Each number is 128 + 24 x the weight over its row's rms, rounded and kept within 0 to 255. Layers, rows and columns count from 0. Numbers have three digits each. The size before them is the row's rms in percent of the matrix's.

# layer 10 MLP down (transposed), 512x256, rms 0.0433, rows 157-193, columns 0-127
089:179148134203111117117098172128103086121106137140168139127153140113152115116105142189122142125087133087129089145140118134104142111130108180151099148109098144129155167117163107155099096139148107146144119149168134145139168141157090103140146091111135155108138144131155145137112163096107138110068166153141151117100152144138109134138096112091096131132098122152079123128107123123117157129183
102:115128107178106116152162148123098130157132096128061105121137114142119138067134100155101112148080126112131092101115195137170090149132118130089137140128136112125144109082153151082091147123119059120111141122113116120155109107105121145140129156115163149112115128092114126116129125139129120153166145109096131064119125105158113137110176153116108116119110140122146143122140141109138129149139
098:087128143095153114151081124114116117123123143112122109195163096129131120104136103166137087133122152152150145113141120126112139106096127121138094149094121098147174098157144092103079099160123127095125135100104117113137078113149074163151163124144148123123139127104104109121173148107094158101081147166105160103161125111104146155138134133120167134140114121117145104138146130132112154109152
084:169133101159148093128104142131090087164131149138162104108114128141138160134115127144157085154114139160142123154154110176106137107155144117143123146123090115127100137129130127165136142138135105124137153109093106120114119160129101118112115124132133161102140077130134074123065095121141152169136128150088159097080125148122139104143125137119155083078124145147171092141140148146094149137155
101:092093138108122149144166151101119091118145140095135163144149124118130146155113102143135157118102144132099122135125101132123178090148153155100107114123108064157092141139108111138106103104108123145141131094134146098098109104131128153079131124130149115131139122119135112151082120116123126185125138157127086132090159100117196113115115113170140095138129068094123179127133124154104123159126
097:201111099142101176138080148164160094121121112106148146104153110102159115103140155140139145097139112057143096106095111128146090171163117125136152142168125106121119141122099115128186128137166171130158118158136162112181172115120103105066128150131134113146113116110120129130134138128114105144089103114141157127088093094126127110126159118135084120151143121120108117164127146109135154129067
099:148115100133127115174074124147143122142134141149106143143107132109141135092137119148120115149114159139117105120127134149104168121166152130138082119164107097105120125132140131148116121126139113112104129180131114097096159141108150146145156137119112140129140118092139135165133120165127110119091166152090087127088140097143139140160179132145110155185105135079112158102139139132162153138142
084:121136073141131116147145160075144103099103145149152141125119126099182109117097147113114130137125133106159121104116139111153114136138133122084088135135160130098100135146120148125159136125164135137122083155131163136134133122120093140078136124089091137109165120116147167137101125071111124117136130129157141186143143153121118153135179124123115110153114146122131083133128126145112144133091
096:130160083152165195125123142124123121141147157124109149145145109130136137126130172103115145124133121128149106145120136113123099135131168132166140129142173179129112138141153117135134137107124147148102139095108134131162166121129102127126132137107150133126111108131116162138121117143107155163112164099134101127109151186143123173080096125130073150136162148154145160068144135160159108108121
100:144126123116123170127174142117122159086117134153104090121113094104152164154133156132116156129110149127092138111176147096113103121083089085136133139175104139148095158087137121118104133112084112131150133169161091154097173136153116146089153107159105148091146096161149112138111147093115123095134125120138119166162122135147104121108127122092195100120076114148136162099151134163107109114136
096:096172142119128095111110131085092141172149109139141131112131140102133120149157106141074123141130151133168104135112131123145130092108087131137176164135147123134088102132133156093089134103140152146103108099138161149137118149108176100131159148142125116140105123125100110160115152154144131082126124166110157092101122107111122116124149120098124096097114073162176138106177157119168090104121
107:107152171129098164137060153133124130117110117107111153140149142125136168147135107135113172167121090116127124133147151181117137154130133132133102101059090102152128104127084123145088143087137119080084114171135072113122151130144132146172133143137130117125122104164120106150113128151136147129152155131125117139123122122144152164140118128092093140071132158126159110138111132102129134151094
103:146094139143153103080097152098124150119132113116158122130126139154120112119117124156124123119090119172129113122126135100162153153146115146136104107098149120131150161160162085101080137106160121124146097138112096109123109135125084136113095154129154093155158148140105164134160151136182163155164112132149091152119124115110100086159085073140125092129129156117105168109091173100139124151152
097:138117084089106148118063124147121094142176120099113085102112091129162143103103108133110102099099174143111136109133120166111100162167133102123133119129125124148147089125141094155088114114147116102154087154106115124089117119097106141107144116107124140127125144120088168134151125184129115143182128130125161117117141099118117118143134091131151135138123133153144141073161116096111133129120
107:140114111142123138123082156127140109113118104172101138165105066093097147129086159080118115120153099115150169125100122166118150075133146088137101098081124093095151090163136106161162170121168148103162130118098127127123145157108150138142109139113047132086153163130101135087157123131117073126157146117127149106095151090136139181153138122122127140106129116122094105072114127112088108155110
106:146146103110106111164133173163083119150142121116122108120177128135122139112097107127093134131162157115149098154158140096180161113115083139143134106124122117131122140102035104110134136147092127098119093120136105088112200098133105131117139089127120137128084154136099156175100162132134148173108130151149109103123124121149099138128134149152138111117128095179127121121124103117140077113155
098:102094103114154085109145166115131122142100149119164151109131112181143149144118121124150140156138141117136140117114165152148138138154129118113094092173159148109186112087119116126133169140157164100082123104081122126116142131117105113139132150130117145146113186141110115127147134136157120124110094134114132128106118084090118129077143121140124172140145083155127124129139141140106119110126
100:077126128132120149130112138170124094110132143157142121116102104147165142152131159183104104103098145160123100123140133144074119107102177125110119155088147090135110157131132152156123162127083129160142100110111096149125094103143146158132138133135099086094174174108100167132161173095093159091156135104166102115137158150074149135153082135132095152169106118120135150105100129108156110144106
096:073085183143110131157132147116146124149116127158145152103118097113179098117115136144128116165093151117126150134097190124106143117130112114129076130115122148081121128129085151162125098137160146162113130123084154119125089063151106176133105115127131104145105126122127124118156086136133149122125118106140117111127096140134127138143133119169160152110158133127133144172122126147144171102109
103:157136143116140150169160118110123114129140091140140119130148142134170126110134141125120106131158127134192069154171170136165105101114124057166129139151101122104140137118120107120106114103130164132116156146132129123134132130102121036123121108179130121130136153111163127130085125118123076082117145123098169102106140142135151131124101102122126139120139113136096112133126130171135098125124
101:100136121130101107124147168126151140154145093102112119137159136131111142088114115167154148158111148129128116102099122093141104122126170136110131121138101143157099105158113180108142122105073111121135134191150119110177112117137130118137134121135138146118153099132128165120131110105107108149157093104139124139097165076123113124133131162175141137155124150153124147131103137170128130105106
110:104137154117098138100183108128124148064123140107169125141139129118100118129127132122124109130068142103104155107095125140139119158140117079143120147110121089171148136126110090153110156136075127098135130142113146145138091120133118204185137094079131086150118083098107151143168128099125120157120115149143090107115152146134096116126136086098172132130136148134142108157148134124119151125109
099:096143162147101117098131133125159158128067120126167069168080122192120144143091073119107127121143132106122102129124147104134163095118120112109101138116119097101161091135141199164115129107112145129103068125125141102101113104182058099113136124113138138092119174156139106119151133071155137146114148133127122123083134167132122165131124156132134113122154155136122119118132138136136187145109
092:118121133121119098159155117124119176176148130115114146084144101162135160131104179133142140089114124150120117134121143127113119068119118136096161148132146112128110154141129109128107095135169115142143139091147132160134140139127152181162121108131113125096146139180158118124114108118143115137140085148131122079101128127112122112186114167130092122142140131140155123107096117104110136192138
093:059128107093156124079167132130138116097115141161107160128154116125131142148159137148108125103079108095164139116110125101122170142100142092099103093129149100110149106130108102126125146115178112103132149063119124138117087144130105133118117142090119099114126116139120141107189144107069112096103114108134148163093146146150098113102117119126156158164156108171125155107152137136151143143100
100:119181148181116126082094100148176156129116075079087089151110109144131134150155106142140136116094118098141122150089128133155119141139150129156111185144155111142116104124143131157141173111137129134146136148163109151164177146106125151169120137165092141155177125109136143130137093137119126082124113117170163133119103132076088122112075124118128130098129140117162135111129155121133160126130
096:144102135100158119157133134131100097176162141137130158144122102107156121121067093106105202149175149109135119106136152128170131135067120172121106111101145098117134117121157107127113112113136156131166124108109135122131174135137136102117101110131119148105150134127100120137163119126130116125124139115141118052135111110187173118087136161111130151113126151123095114133080121153094130130182
101:109156138118125186099153153092139134083144132108123144120085143161153124092145146115112128097077129176172102132156120110116130133098097114149112176135131125123136123131086124111148123188150150131120117097124138115113118127139138123136138102139119126077161114113138116156143076094139115150126115060161159119128155138144114151116113123135147106126121108140164137126166102144094110112171
099:140135145059149080137141132111190127128146157101158148162145116119145114125115133120114121123100143137102125129100115078101129100107132094102110090123121129115168123114104131147145099102102126152123111142102100125151126092160161108117151138130136123113117128125141107140098116111133116139148172136131159112156198073108141103128099148159138131095115158148118126158091147152147137142101
102:143169153131126162133126133138113129132139119121133145179135171103108130129103096111119134107114104092179128145151120104110079146122160166090150131133092127146152162077111149131107133144075146139158103124130139105126147127088132111104168131124144074127157104113136109094136132109184144126118119073111141113137103160121096117155162081142143130168125119107078147112133142091155101124153
102:103072152153089118146073134098137079142101155143156083083129103148117137147120134148152093099136094165100119144162133103147149106093141131130158106139185091140122086102107114094154123134142105144117114143109103136105146150122114109117092093133151123095152117168161141127150170107116101129107174147133131131096117097120120117127120159148125171146122136131080163111133124106144144134110
102:132140122141083120107142112126159144136155132121121104146105131165148144186152137105112101165112071169123147102123114133157143103182138170104135135127139135071128126127121131159177116130121138128118132102159117172126097215132164121127134131170099128131134175136143179128140135138166113098111129160127138114162098143113109126137150097142107135128113097138160131095143126104125138095152
105:064182162157153162145116177135134111115115170132139146100151137122141120108127118137132100145126138091127165104113153092127089129118059097161125085162166131099149150097132092103150174144117080092116166145129118137128141142120101113121121131155112132135139148118103101114083108146127097145117114132116109144113126157129158143149133110143176139080162125144126127126118159075116164105149
095:185118090176104080125164160145175102089141120130116147143138131124132101111137088086129152113134110105120145144157110120122152143129110155108165153139131161103139104154127114109107104126171120109079158145129149079113131122119100158119146146143138154088109106114093071128102098128114136156139130099130130152120123142133157109145127078125155121108110104107128102186108128083167108108083
101:128087150145107143155142134161156163161139131138108205146105116135174084157111095063162118144166124117119153154126137129113121092101105088113135122122110146161155127110150114188127122161181140141146151157091097108121097132124063127141096138098147112144055086097130120146120107061113160125118149123096096130108107146131122113151117136128119135116135105140129153145141163100132140103087
105:146150103117157070134137126127139097127111115108172149132147133160156129156061114118164138126125142141129109147109171124133158123138086145131154102109102107134162105131114133126136121095099129131157119147147128095135157100074120102149120093091128071152094112086125147107121122119120166129111153129139156126074143103110109112094096101136152135168098112157083121090124206135119147100114
099:118129130091134114103155133142166115123105134140135104164131113142068153143125113148127126125128126110186151183142121124125160143180138138123137122154142144055101132140148144088166108164142058146153127137116126150149134118099094174137100141105092138115141122119166154135141115145100122076130128126155121086126105140102119163122122089133112104102105107113136128134114115116148136132132
# layer 10 MLP gate, 512x256, rms 0.091, rows 158-193, columns 0-127
103:130104171130104143170176124091154151132143185106147123124179154110112131155106155103159108148147105187135149154157094113124128135124157112133119112108142146131107135124121118126126116141086150134143108099105150093097153078131131107121104158130069133150138148107121098110129136158142122164119125141139129167158156218102108116121136088116157083107132161090182085119121117153132099145140
102:191137087156075119096123124121131119108146153158120135071116110116094108108085131133154127151163134145161127166130121139148107127133133172150118129147138128129093082109105106103133164125112136140163139129146130161108107136147129113120128156134139130111116103131150110077148100138120119082176110128105136108141095135092117179145162102087153132114106135130104161087102139134161121134110
080:086132143086111146147150102162097123138136060126131093161115113134078140081117143083055158056098128121131144064125153114167128157117154137112131109145116146114108109123129101114110121082152148161101099141117131140123157125151140128133159111133133139144095128097093140098125140121138136120121146137139131149156159118132132132102146146139128176176137116133081158112126116126145138161141
099:160145102076113116165105139086125119157137126104121156104132112098136145129131125098116074152119148162115112086127119125100126127105116147116110143157111137143125126092099111136139078161118155073121147133139166110145104125156144149121123123167180135099136108116074102118111126129113118133117111132138111165133163098106130138164087122112153120120178124118139121142115105151103143147138
100:118110136159119137115116156121126144112111157112162148091170128141111112139167117143150147159146163119118145103146145155176139118119103113134106117141122106147131097103111130115121090065134185125149131175137125158144132140150093128133137163137147152088099128105151124076124165126115162142152100116116112160082099122151138122113155089142097145099097182110101142128116137101134127099154
096:111120087118172098141101127119139147150125112143106145118087102107089084140129136174111145111094185095138109132158105106117100161108141142121150132159143065105129178115141115161086123129105177143142108121179135104143111138089164103123100157153195132145116149099134144154128130127152113136109169147138157125137123143166158126153146126140124098124131066094123136121109133123129131126145
088:125131088100126125157186136099120098098143124151110148102111163123151153138120107125121138118131139098122128126129126130108111125124130151104086146111178135133139104145103135107147134105166133123117112141135124123142122117125118083081199114123094129119156137162129124096085088104118138091091106115132150146154118132111128168132151144168124134158150154112117159050066123162085160144132
099:119095171111191136102157120147140098089163105058051091119144122152157119087138145122105125100109103131129090151116126100139072096134113105122089140128146148141109134106156125108124110139115143138149141109110153125160132166142149122144119118127162085114104138127108090144142150085130104160159108158106123165141082163110176124115098138111101116146122139144164138085110135120121116163132
100:092143107131107102119157118173088142087203113094121171160090118131146153119103102098158129169109166118131129117178108124069084111138140125128145148122132104136175121087157164133094134109151151146101107106089120085110153117104153129161124113113135085133090068117109107104126159147155112156158097123134183172087136140101138112131125123141106088113171109123133101131134089128139133132127
102:089147110165142120104121107167149113174124138149125138077161152173119068149114130148116150153117112120101114111127122147135118134165086105158113093108166167111158132095165123129124187151127116134124124161136063142114113161163131091186120099156141166093155128117143130135093126112125110122133117103149088122103131169103128128119144103106113129116179174128112118164129123148082097148178
103:120132099110169157149172098113116101135144122111111106137194130115117127131112102110103089074122121133145160154126158111089096138132159127112125128170136116132090136166131125136111151120122117145125126114077100165167133176151163095108098123127138163161126120108106176116126134102126133150152081153103134162146156138150133144106165113118170161076127115092120160121134129100073111139121
100:188096170149102120126133120122120091173160107171107111121176170178126115124124093103137148119161113129136132129130141131098115115128156117166108153148136122138105099101146105100124101125187146093171084087098111159098126144105068101113145133104107135152099127107153113116111136120150127085152107138140140157103126110133097157131096081113082148121119146137120097112087151157148114120094
103:086111083097134152118084118146124113108162121138122140122130130156128124120192113121107147119142125083130145135124080130138159153175103162147136143105129124142146105127066128130096114163118154094122134151111106100128140144113134156159145153101136108085124098083155147091092135135106187137143106108129150121175131124106112111134138156115146123128126129140139153084147154056146123087155
102:161133067120117127177084114124167117109104105122154128099134152127163091094159153129109177112156155134123148106102141072076117130153143138117117095159133122101136161140143167126166141108100145133117124046134137105090165134150134127108138160126137166104119143125090104126113132154148091101129097130115126125120132131129156098078164085130115119099134094109181110124098105139176129135127
104:138145119119156140121121137122123146134134115102130105128167168146148137136083133122144112157149114129145090141136092115119147136133064158113120124073114113105115153078102146142081137125115126121173112102150126097144153138092100100120154115157103129144147095151172091140124122112136117149142137112138122149104148149101125155107140112121068088154147132189168119144120126119074187098136
098:092118143122156145099137101155111127170151138143117133105168125127131196137159145132128154160122153111133113111107133105125150124179145165145159123133098149118132115134144093171141147101130139152094102143105139131123142102130161129128113124132156118158147098110074132158152128133097110152156129112095132147096125114134150097147129095106167159145133101126155095105123169132110105087141
093:102152109137123159114121117141141125148147131096131190094119106144158164098104137171111123158144111115153098132119134144152108122186175101123117126097200184120078146159092125158122103077136138161145132126116110102144124162167124156107105135144119156123110125114126157106091138146096128107105126137111120115160092124117166170178131137127121109165120076105190113109116150090138130106132
098:131125140147137154122137124139128108144106120150117134133136116147137157123114133168105141161131131140121158129122107102145131103101139121168148105098105188136117088144087141097159137150085162160086147115187107146123103113127129067109078128123139081138081178057135167128170136156153149163139152111162118122163135150154135083128172126115139116141139091078124181192160128113136144096094
102:107172140113135133131096148146130136117143100130153106142146103130139126092112124093107132140152095161141093087137129134153122124118096072158160099155157131087091128194101115143143140126141139145162158142147159149145100107115121138140147113106159144141124161125118128173110102098155128155124142162124116148144114089123126138058116137113136099130141136101144127167172121171126143120102
099:124157165095088133146138120121135112139176144118125115153152139159141150147119121110121124087148142160114153091165115087151137125126166102110114121126189105133096101134119131134147136143111144110150111116167095100141162101146120097116145135161113157131098107121091123117135164184103093115128144098127138079159113160111117144121142150126144121119105150109134143141149126150110127119142
113:117137160153130131141141115135150080090131117101120129124146124072127144093144122120154154155120139148152147141127110142092104153151165087117106141126149133086151131150134145164120132132135114080129128144109111169109111092096125160172096118115137136160135068123103119195142124131144137151145089167129101115139149080120162111142130153142112122132141095163137132129090125088130100161165
099:107127148142136137145120128097102111099087122095134149170128103129115168150126123126138117098119076136153155131162124133122138099114129100130121138129094131070089112097148109095124082136141108112138125076120161115113112114177132096121098182102160101164141131096124126126117117089118098120090137124136128139088120147174166126117120166112127130118153150143128099090096103107092126135127
095:153151124118130093147153151124077138085156116104145142135150104121124161124138128130105138149141089121160152088121098127190154112102118169158150112107125145142127169136158156118097103163113143124129117150139150124127105121087139095133108107144136150122156103104134136128143169090180155153150118163101121149146117139111106129075135122080173106136077166122111109112146118114159099119172
095:134084134084128153155107099096145097133108120148112158109109154103127128144143195137140095124139098107147142085163135134116137135160150181168134166129150168117152197099108098138115090113132118101114109136154132108166086146153108156120132112129124112115154072117115097158115126111120128108130149118130151138100127155122088171101102127065140135149112167103120113111129143136107124093106
103:116159087117126132115115157124117112139122089111154133155103159135119160113149082114111075107132153194105139146112157116089128107113112139147156120072104083126121090153136159134185136092130110100124138149138134141121106100117097141123138129136120177127137140145111113134130135140097127107141128107149107141144106172160125143133153123155116118162122125106128095185140120092127157146167
098:161145186160162099126186121116141139123129149072118120097095136165147164138166141201171147139105116110169137142125133087140127134171121094139145123125069136079133128058142115146115143116143107167120128148126097098121104148154123097138097133143157136142136118110153130142163109115120121117131112110122114128130089138107099135138117113148160159145132120131117095136147140166127111137103
104:146168156111130157137144117108109120122183136114123122153075114144070146102107134137145115139152142156121132115176147115133111093131113104126134129109160106063107100133083129098151124116149124071073129136116128134129173139142145111157137112100078161105138139147162138138138120131128119110157124083096126105164122122110130117145103146148165112131174102116167104147132097130130124108168
097:169133123082144147156128128129133082124104147109137157135148119116137164128139096159130132169140162171109129123106142050090165120116124126122088066097110124127136109126077163121138127121109107111118136144108099116144121123138140161089116114102104146112144087146167161144127138099168111140153146124103161124164145135126137116169090119132147101183104127169166095181159150126150100099153
099:135115149141098100098138091140107124134106112118105137171137112124100118071145144094153148124137160145141146106136072145118127135120175122114165130118132130146135103180116088078150108098136148114147160172146100132149114113150148133103107105092092122094114110158106142111145131142098143158130159141127123098138130137096135116099122107124100114111149135132120148134142128110066125140102
099:125127164141109090125149077172142120136134158101125098137159101131127142136135179124125155106139095137189107123157134139125123125127113135110124144075086120133140134135154092079132081166191121144114141084089131114129194136149104134113128084154135125122109144126107132152162095141133115098131136116087146105138137163139118219103081130102155135159106161141167173165108120061107166121146
098:138122133131119135121126138105126132171143158137121151110106088105114104175098106105155177123086111081153148135111112136163169087130153125127117130166117089110142157160145146171134135146141104134129091100109097108109107112125153142121152137168140114165147177126142147167130135101127137088149113090148113139113101160133121095082147103121144102109140089153140140092148132116119103144181
101:156119118114089121140120120129148095128141088135156178131131142153107125092182083134114145161146139105164154058100102113082170104109093120090142147153147126100123142122103132122163132132111149120101144077142124131118127098126102162129110140103124159125153154135151111114144155137112159097126106136122131141159144155091115132118104114139113136152114109134178128139109094102160120097092
099:103128116121149159150130169181130134129167088110115111119156116126144189148080124122125117120123149121130111174100126095110146146141157145167129117166099108121134161158127140144128137098154111149129177110159131115073106113166149163121153095158105139103144132082145159142088137138156138125147123127097121138115113150129110107165152130167133139134121124119131132098146148143098154136153
103:109107153141110116160127109155140139149134080106102156108146094089126102163115096100111140175144153138104134134142157139098091114114125102111112177159139125118186123141139105136092129128157114125075097093107116145109124116142141150127107174131147168147117131124135140146148167111111159105140170151088121185153122128159147107075111070104095112146115118149125149127164166137108081109122
104:138112120115116152145125112139159131152153141093101177155121132120109143106105142138137138139133147118128141151111138116111119149138119123088094110144122142149112157147137100166089101146109098101138129082129116091105153099091102151107147142124099131123142105135130107161128087107146114132134125155091160108150132170078129089113147075127168127098143167145164120100153163115172141156176
103:135104130099117182142138134164154102123119137137144105096093122146078154156143171166095116144111163136132136131151143109154159101133100110154103137112076122107105143105101172133147112157128085135167184084125131152132085131091146166156155158131172122150135111125150110142143126171160174133141131158076122088119152154133091142129144094095161118145130120122161126180137148119066147141138
# layer 10 MLP up, 512x256, rms 0.0927, rows 158-193, columns 0-127
101:124119103179099111113179103138124137117161120144126133174139129085115142127098146089169155134142171141162160138105116155119102156133167130094156135145111130142130131139078115096107120087167130143167138109132134142106088178164084115144152117127149128155099163107106149157184133124130131116111143126134098144084115096154189119151125152130122102134118126158116153133136155104138140106147
101:170086136124119132144119139128103146088153124129169164142122105127138180151088134065134166117096129148111155150119115109131130145129122173151103137133109116120102120081111116152126145125108065135180122088139091153148111122113117139137132111147114134118086129168153157117119104134099110128140090119073078146173128130132075113082138127140138107161118114138149144135114158112158173107168
083:127107112095105137111125112097162178087156142116091145118141120145156088170097098138137179156131176123140173136104127099096148157119106119150095081131154145163152145134136117110118139157097132146116131135152143093142094109091180108123116115130098132134091177139166154135155087119126150133102069121151123159163126124139123148137139103138121145128083108115137139147146136147129137098121
098:157116102143122069139149114177159096127106130087098127129111174119096091113124143155101127138132129140124115106127108163160121111108161159102118149106131155149134101084109138113127150150127123144156116130134071150092171128104127135133135162100113100113088145115108142128174092114120124108109149114094097088135122103125154102116119179118107104157137098126112110122112114161152138090165
099:117126073137141098099154121085114120146142127151088133148134132113112125155144095134168115114127119122115158140139126158152165122129141105100138155078116150148096159134220099127118114130112106130102144149126098167114092144148137134166161126158152102127141144114129143131127117122106139127159127120147139150139135186092126153104123100124111112096152182122145127087095125130080142094104
095:110150146119114154163157103113124096159162118091143153136141120134119145138146112140163143162139174153112103132128119132104126133147139132123126157117135151173113143090117166133145141134116175099085137137153094080185106112138109142148114116163094157192079116161150113102125158186071138143173125097129133112118193130119120123130144132096103134119069169172111131114136162125157151101128
090:151108160116106152122110102155081106108150098093118110139154121154081177138116126158092115127100122107133163179155157146077114134119102107184165082112120141134114122134143080106105153169095082136112164087147109134098147147123155095158134144185132115156104146102137130121164120173131143142157114110109119102137120094112122115135105097133166099108133118127126184085193105132157115096134
096:140102137138106118150172127145162153145140135131155114175094148106156138132143112173147129182143139118140190131143131159163116121132127114111136151101097117069128155148100104139113117130100098156126156113121127101117152129150140183098131140103115146158133111115116110112150125131126126092146144143139149127149129090109108068133134217103138101126118141126101147152114149112096124148129
099:198093108113093068137130122109097125139071125137130162168144109120094125119119109135085104099132143114156119121112111107097127103116128159158100081146123110141108122123150149134138169159122099116143113133118122098127177113115110148152134134103118106133113147126112126152074126151142127147144150133150128134131186149124199146153117111144097148156121209100157100105126151129108152170125
094:137157123120151147101121154129120135090137136120126139127096136111136151151113123113125149201112100091114144097129123096117142112162129092161113104094135166136187122127140095100126128132131106116124130193075077146113107112132108128153092148127110115128144123121109171142150108117120107112173071170161111135155128156140074144109085157148118147128160185113123148149121171125091145137150
106:157105128086149156135129121144108113135138150113128123128143113126095149114112114152112107156126154148168125165142151120116108115139122125121109141126126118098100128100127153148158141097150112161159111116130109116123143087117132143128114131157124184145130143136129173151113140151103121141139143169145157103177111155126147123109169114117141126121144123138077173108144133135158069149098
100:112120092154136081148099150127137158100125152157136118136132127120115159134161142076112125117132132148104108139130122134149174080083124135116113144121100134195141108121135129090133131134111150117133091131114149105120132155147086145097118147110178125115078110137138123122153149166101122113112182108116138116118146118161089098114130124105167097142169136118152095139173138119103175082160
099:150161127148108096153162148103109157127085086141146152120114144099058109135088181162157148140127119148140111139162145149130079080157168141107095103126119136113100115162132139122150144132111129141117140144128102177146130128134138115126116117143142140148168096158097166113111133071106125124108129144112152157137104189146132129124111153174109087170126122097080125177141094167130138109096
104:126134123134105084112123135122200158120128112137128114122119111059132111171099156106114137114156143151146159132100135210122169115145152144111112135122167136101147121131144126128158154091124109083172146147103146080122152138145109164103150147109128148142136136123132123077153057119120118086147134134152151125114079167153095179141116102146162113148133198168095104124141112157118143128098
110:130108176149135136116067098138126106149108122137153161152114150139147192122174133119126137160086135118147121150097125136176151131102113145145134112161118117103147130131157118165097127076115152114152140121090116122114138178140140142125126115136114145121127213120111132145127102126111141146148064191147154146132103120157111115113140170163120153109149135151163134101123171134155087133138
097:152123107090125049136134105123157090097102171114113111124122138180126100109135109157131110119140147130152142130147147130173139118120140100104111130130148142163165174108112161110124153148137108127164112085129136148112106110117121158152138152172102140121105121116070135125158143104136120112085160158128102177147105140147097180092117175155128105112155152133122130119139079147145161109117
099:091153090112119089135053145099153106126147122177155130102156114114141157105134153151146168167116126129156092101155126164154085117148154144111147140101133121129119132141115117163105117112144134143104091112086111112129141107092113107139147118086145106093158104188140106149100163134119147120148082127099141128144132114129116128079128140108120163150158176102164118110119126159129142172118
097:181145101098090109086094126145137109134143135166142140129143112120076142173119170136171151066128092125152151075144106149181138138141178151154146132112172098127129108123152137101131167091065115114088142128149112120094164132152147128128110155125173113157119120141154112134132154113169112114130120119108168111145121080093126127043169150134120154133107118103145133126115133113163129149107
102:088135125150093119090155117140124158151135112126125160162098130098155163131136116155076129102140120113093130145074141151119139133178059103127112119148122087144136133159150123119147094130124123128152140130122163170138143170139155129128108168159129128139134124122109121128156141122129147166133121088127082148178130129124148123119142134139156122155090119151108131154109120130095165096129
096:097126125147086126155086142097140084147181145141162134132148077157134125182174079106129143078125155106115104186151100107138130159095140158111155138115132071132080126117125139161140178143144151126133116129129092141115128105090137128115109164128130160137099119132120113122099095153133116120115149088094113115144091157102114105089140097098140142120126146115136108139115151154150138112175
121:136154131138139108129206114107129122110146075085143121119144113082106127122145124138102149115124174118140126171131095123138131122143127122166116111119127128114109124130131167166124091120109139136117129166115117148129127129139098116134147097136134148109162098148152164153133142125141101124116140102113115120135181120130159155152127112094131120127176116139152168160147145168119121116118
097:112094119128139108096184141158164119139088132127147110129147152136151059114152105135115126164120146162145132113138107094155122119143128162170171095108084184100143121116145144126140092108157118130138140117119149158116131175113168126134126132106097130115142089112092104109099122143117135114136124099129061125134147111127112128163129102165112140114119131075132132131126142140113143103142
096:103168106124130125116132129134116130182137170091126154101145127191107138104171125175160169146143106157119169111115129128144121137136097143150192106152113147094134136182102118145115127134131139144114114127111168126130107138142188120144142160123102121138162147122142154113146166167183130156082113151133118146139138148127094122124138118111104115116100165127121144113146102114107111087141
097:114140085099129104136095203088124164109129139135142082147125132165126139099113101145139153104084127122138172071160121100114097141119120126083108104141171145137138155153147167144152097114148153162063136175150129128125167161142161111148128100170145120171094129123132148179129148138170141123152115123122134146182135133120143162135104146117102131118109114110090085112130089139071132167136
096:124117135134135118123105156141152103114133159145130117121138121106083122125138121122103102146098140133112124142105106087088137130127164125136142131125128074104161118109116173111127107132100127132151189087122215123167152172136140123140120141136144111106123145134150147085121163143123106128136102150114185148126160126148085105134154146151153135128094110150160165172110076161115201131115
096:101143132133125099128108112168110151149084125122140127103147145121129116136160140084176123158071094173150146105128119080133133156157113189127115121139160144136135123111110107136154133106109153100112067087197133157076093107123131120141124184142139135131105122155152094083176147111143128131147140116109138138138137137124091170131102139145131117138141099122124155104134125132133148134119
103:136101097120141108088110177116123142154146175110101119100121093137127147124135161117147163154111124094109111087090150129197144129142118148101126151075105142115133131114125140157121133103158156091176099133128126135150133114083096113142120139110094091154140114170143122108102161134158166120191155107103117163087127140128117112117156118154117135124098146146095095159142149180173135093128
098:124127127146124139099142135157064112135129123121105149093117087116127187138127187152104127114139162091121160102132118109153165143139150144145138111166092068157085147116160067151152133120138125166134130119137126119135163099118106115141154168137159127139116142117090113134139134130099113131155149124151151086120122157155106094143137147123150140103114181115155135139093088099116164138118
104:173122123164141128106131082096133137149110159100119131095138133111135140135129117127114108089175087131125148116148134141150114088119116079114115150181114131090091171150146136167132134115119120136087085109099116124167134156156104169139116129109123156143113147103133138145169148142094066167119104114152108109151115121153167154127130166159144134161129138135119116111154135119150153102136
106:161138111163101136112130142152134168128161129139123137095102098116143137139103165085113137148147153119162151122149110118115076100080119109117120079108105129137154110120150082086110123131108092126173109152108118096121158125145141123101102155101063100095085120168080095152142111146135121142150127146103101091163163117119126098127138162143109129150112110139111126126157134086126128146130
096:115143146144101109146154106121133129103134129112129157136089081121149131131125092116171141154107131146166117127136133126123098136148123127141142116132102162123141121083109108144098133092163133160093160152108086129157129159122120118133121138195146136146147132119105159150176099089137125098117124133139126108143154131110140095069146120109147118149116120173144118113096110130113137155118
103:174140138119154161109115110156151123114131151159103143147125179155133143134109163152134137146124156178135116129134104141121148108124123111163138133143123170114103111129137119143108169120130092139174162099116109143121094128144162121128164131140119100088109099127158129145118150182110128129137110111133133150111129111147116148153138097120145150163120111116093106118148073135209165186159
097:109126152125143156114098071099143083136103160139135125165113098146156100161140127121133173129115122143112080100135139123135109117104119120132141094107129130081163094146125081117129138088173164118131124121106122147124094121143170107138111117131143107126126171155165142161152157183158121167143137144130132104138127113150122165120130128119111135162172113155149157113115125156098111164171
105:128180159099133112173121176159147166145115125159134101130116161143133150112133125119153106137091090087135164168129108118154160128134155119134152108088114159126086130158111096096141110131131161106113127155177174179135142098155156131144116122104071137162162140139156106119098154124122151148135139139110156120125152083115116146128078127160120089079080149125141128124132112105119131151156
108:160092119081130156182099142139123037124131074119115129167145076104142125127145114103124150194093089117111113118152145097118129100130124189119131102130109149120118147149104108128095132211133147192092165126142117125134137093138094130093106136110134143170135135122130087147134122138138124145094108177128135149166128131117118112126133115149102124129120080143124141103117147135149115150111
102:129112141115144077115163147122146154129164122154119120118127123101158112120122120116164110134136116117126163115104135136137103127114177164105127141133138108146125162116115122143129149162158176082127107152147112104077131098172156102119128126099114142090129075129107089116127091135140126175107115097124136120089156106158135141109110132155133155156123112112115117102103131148118113130120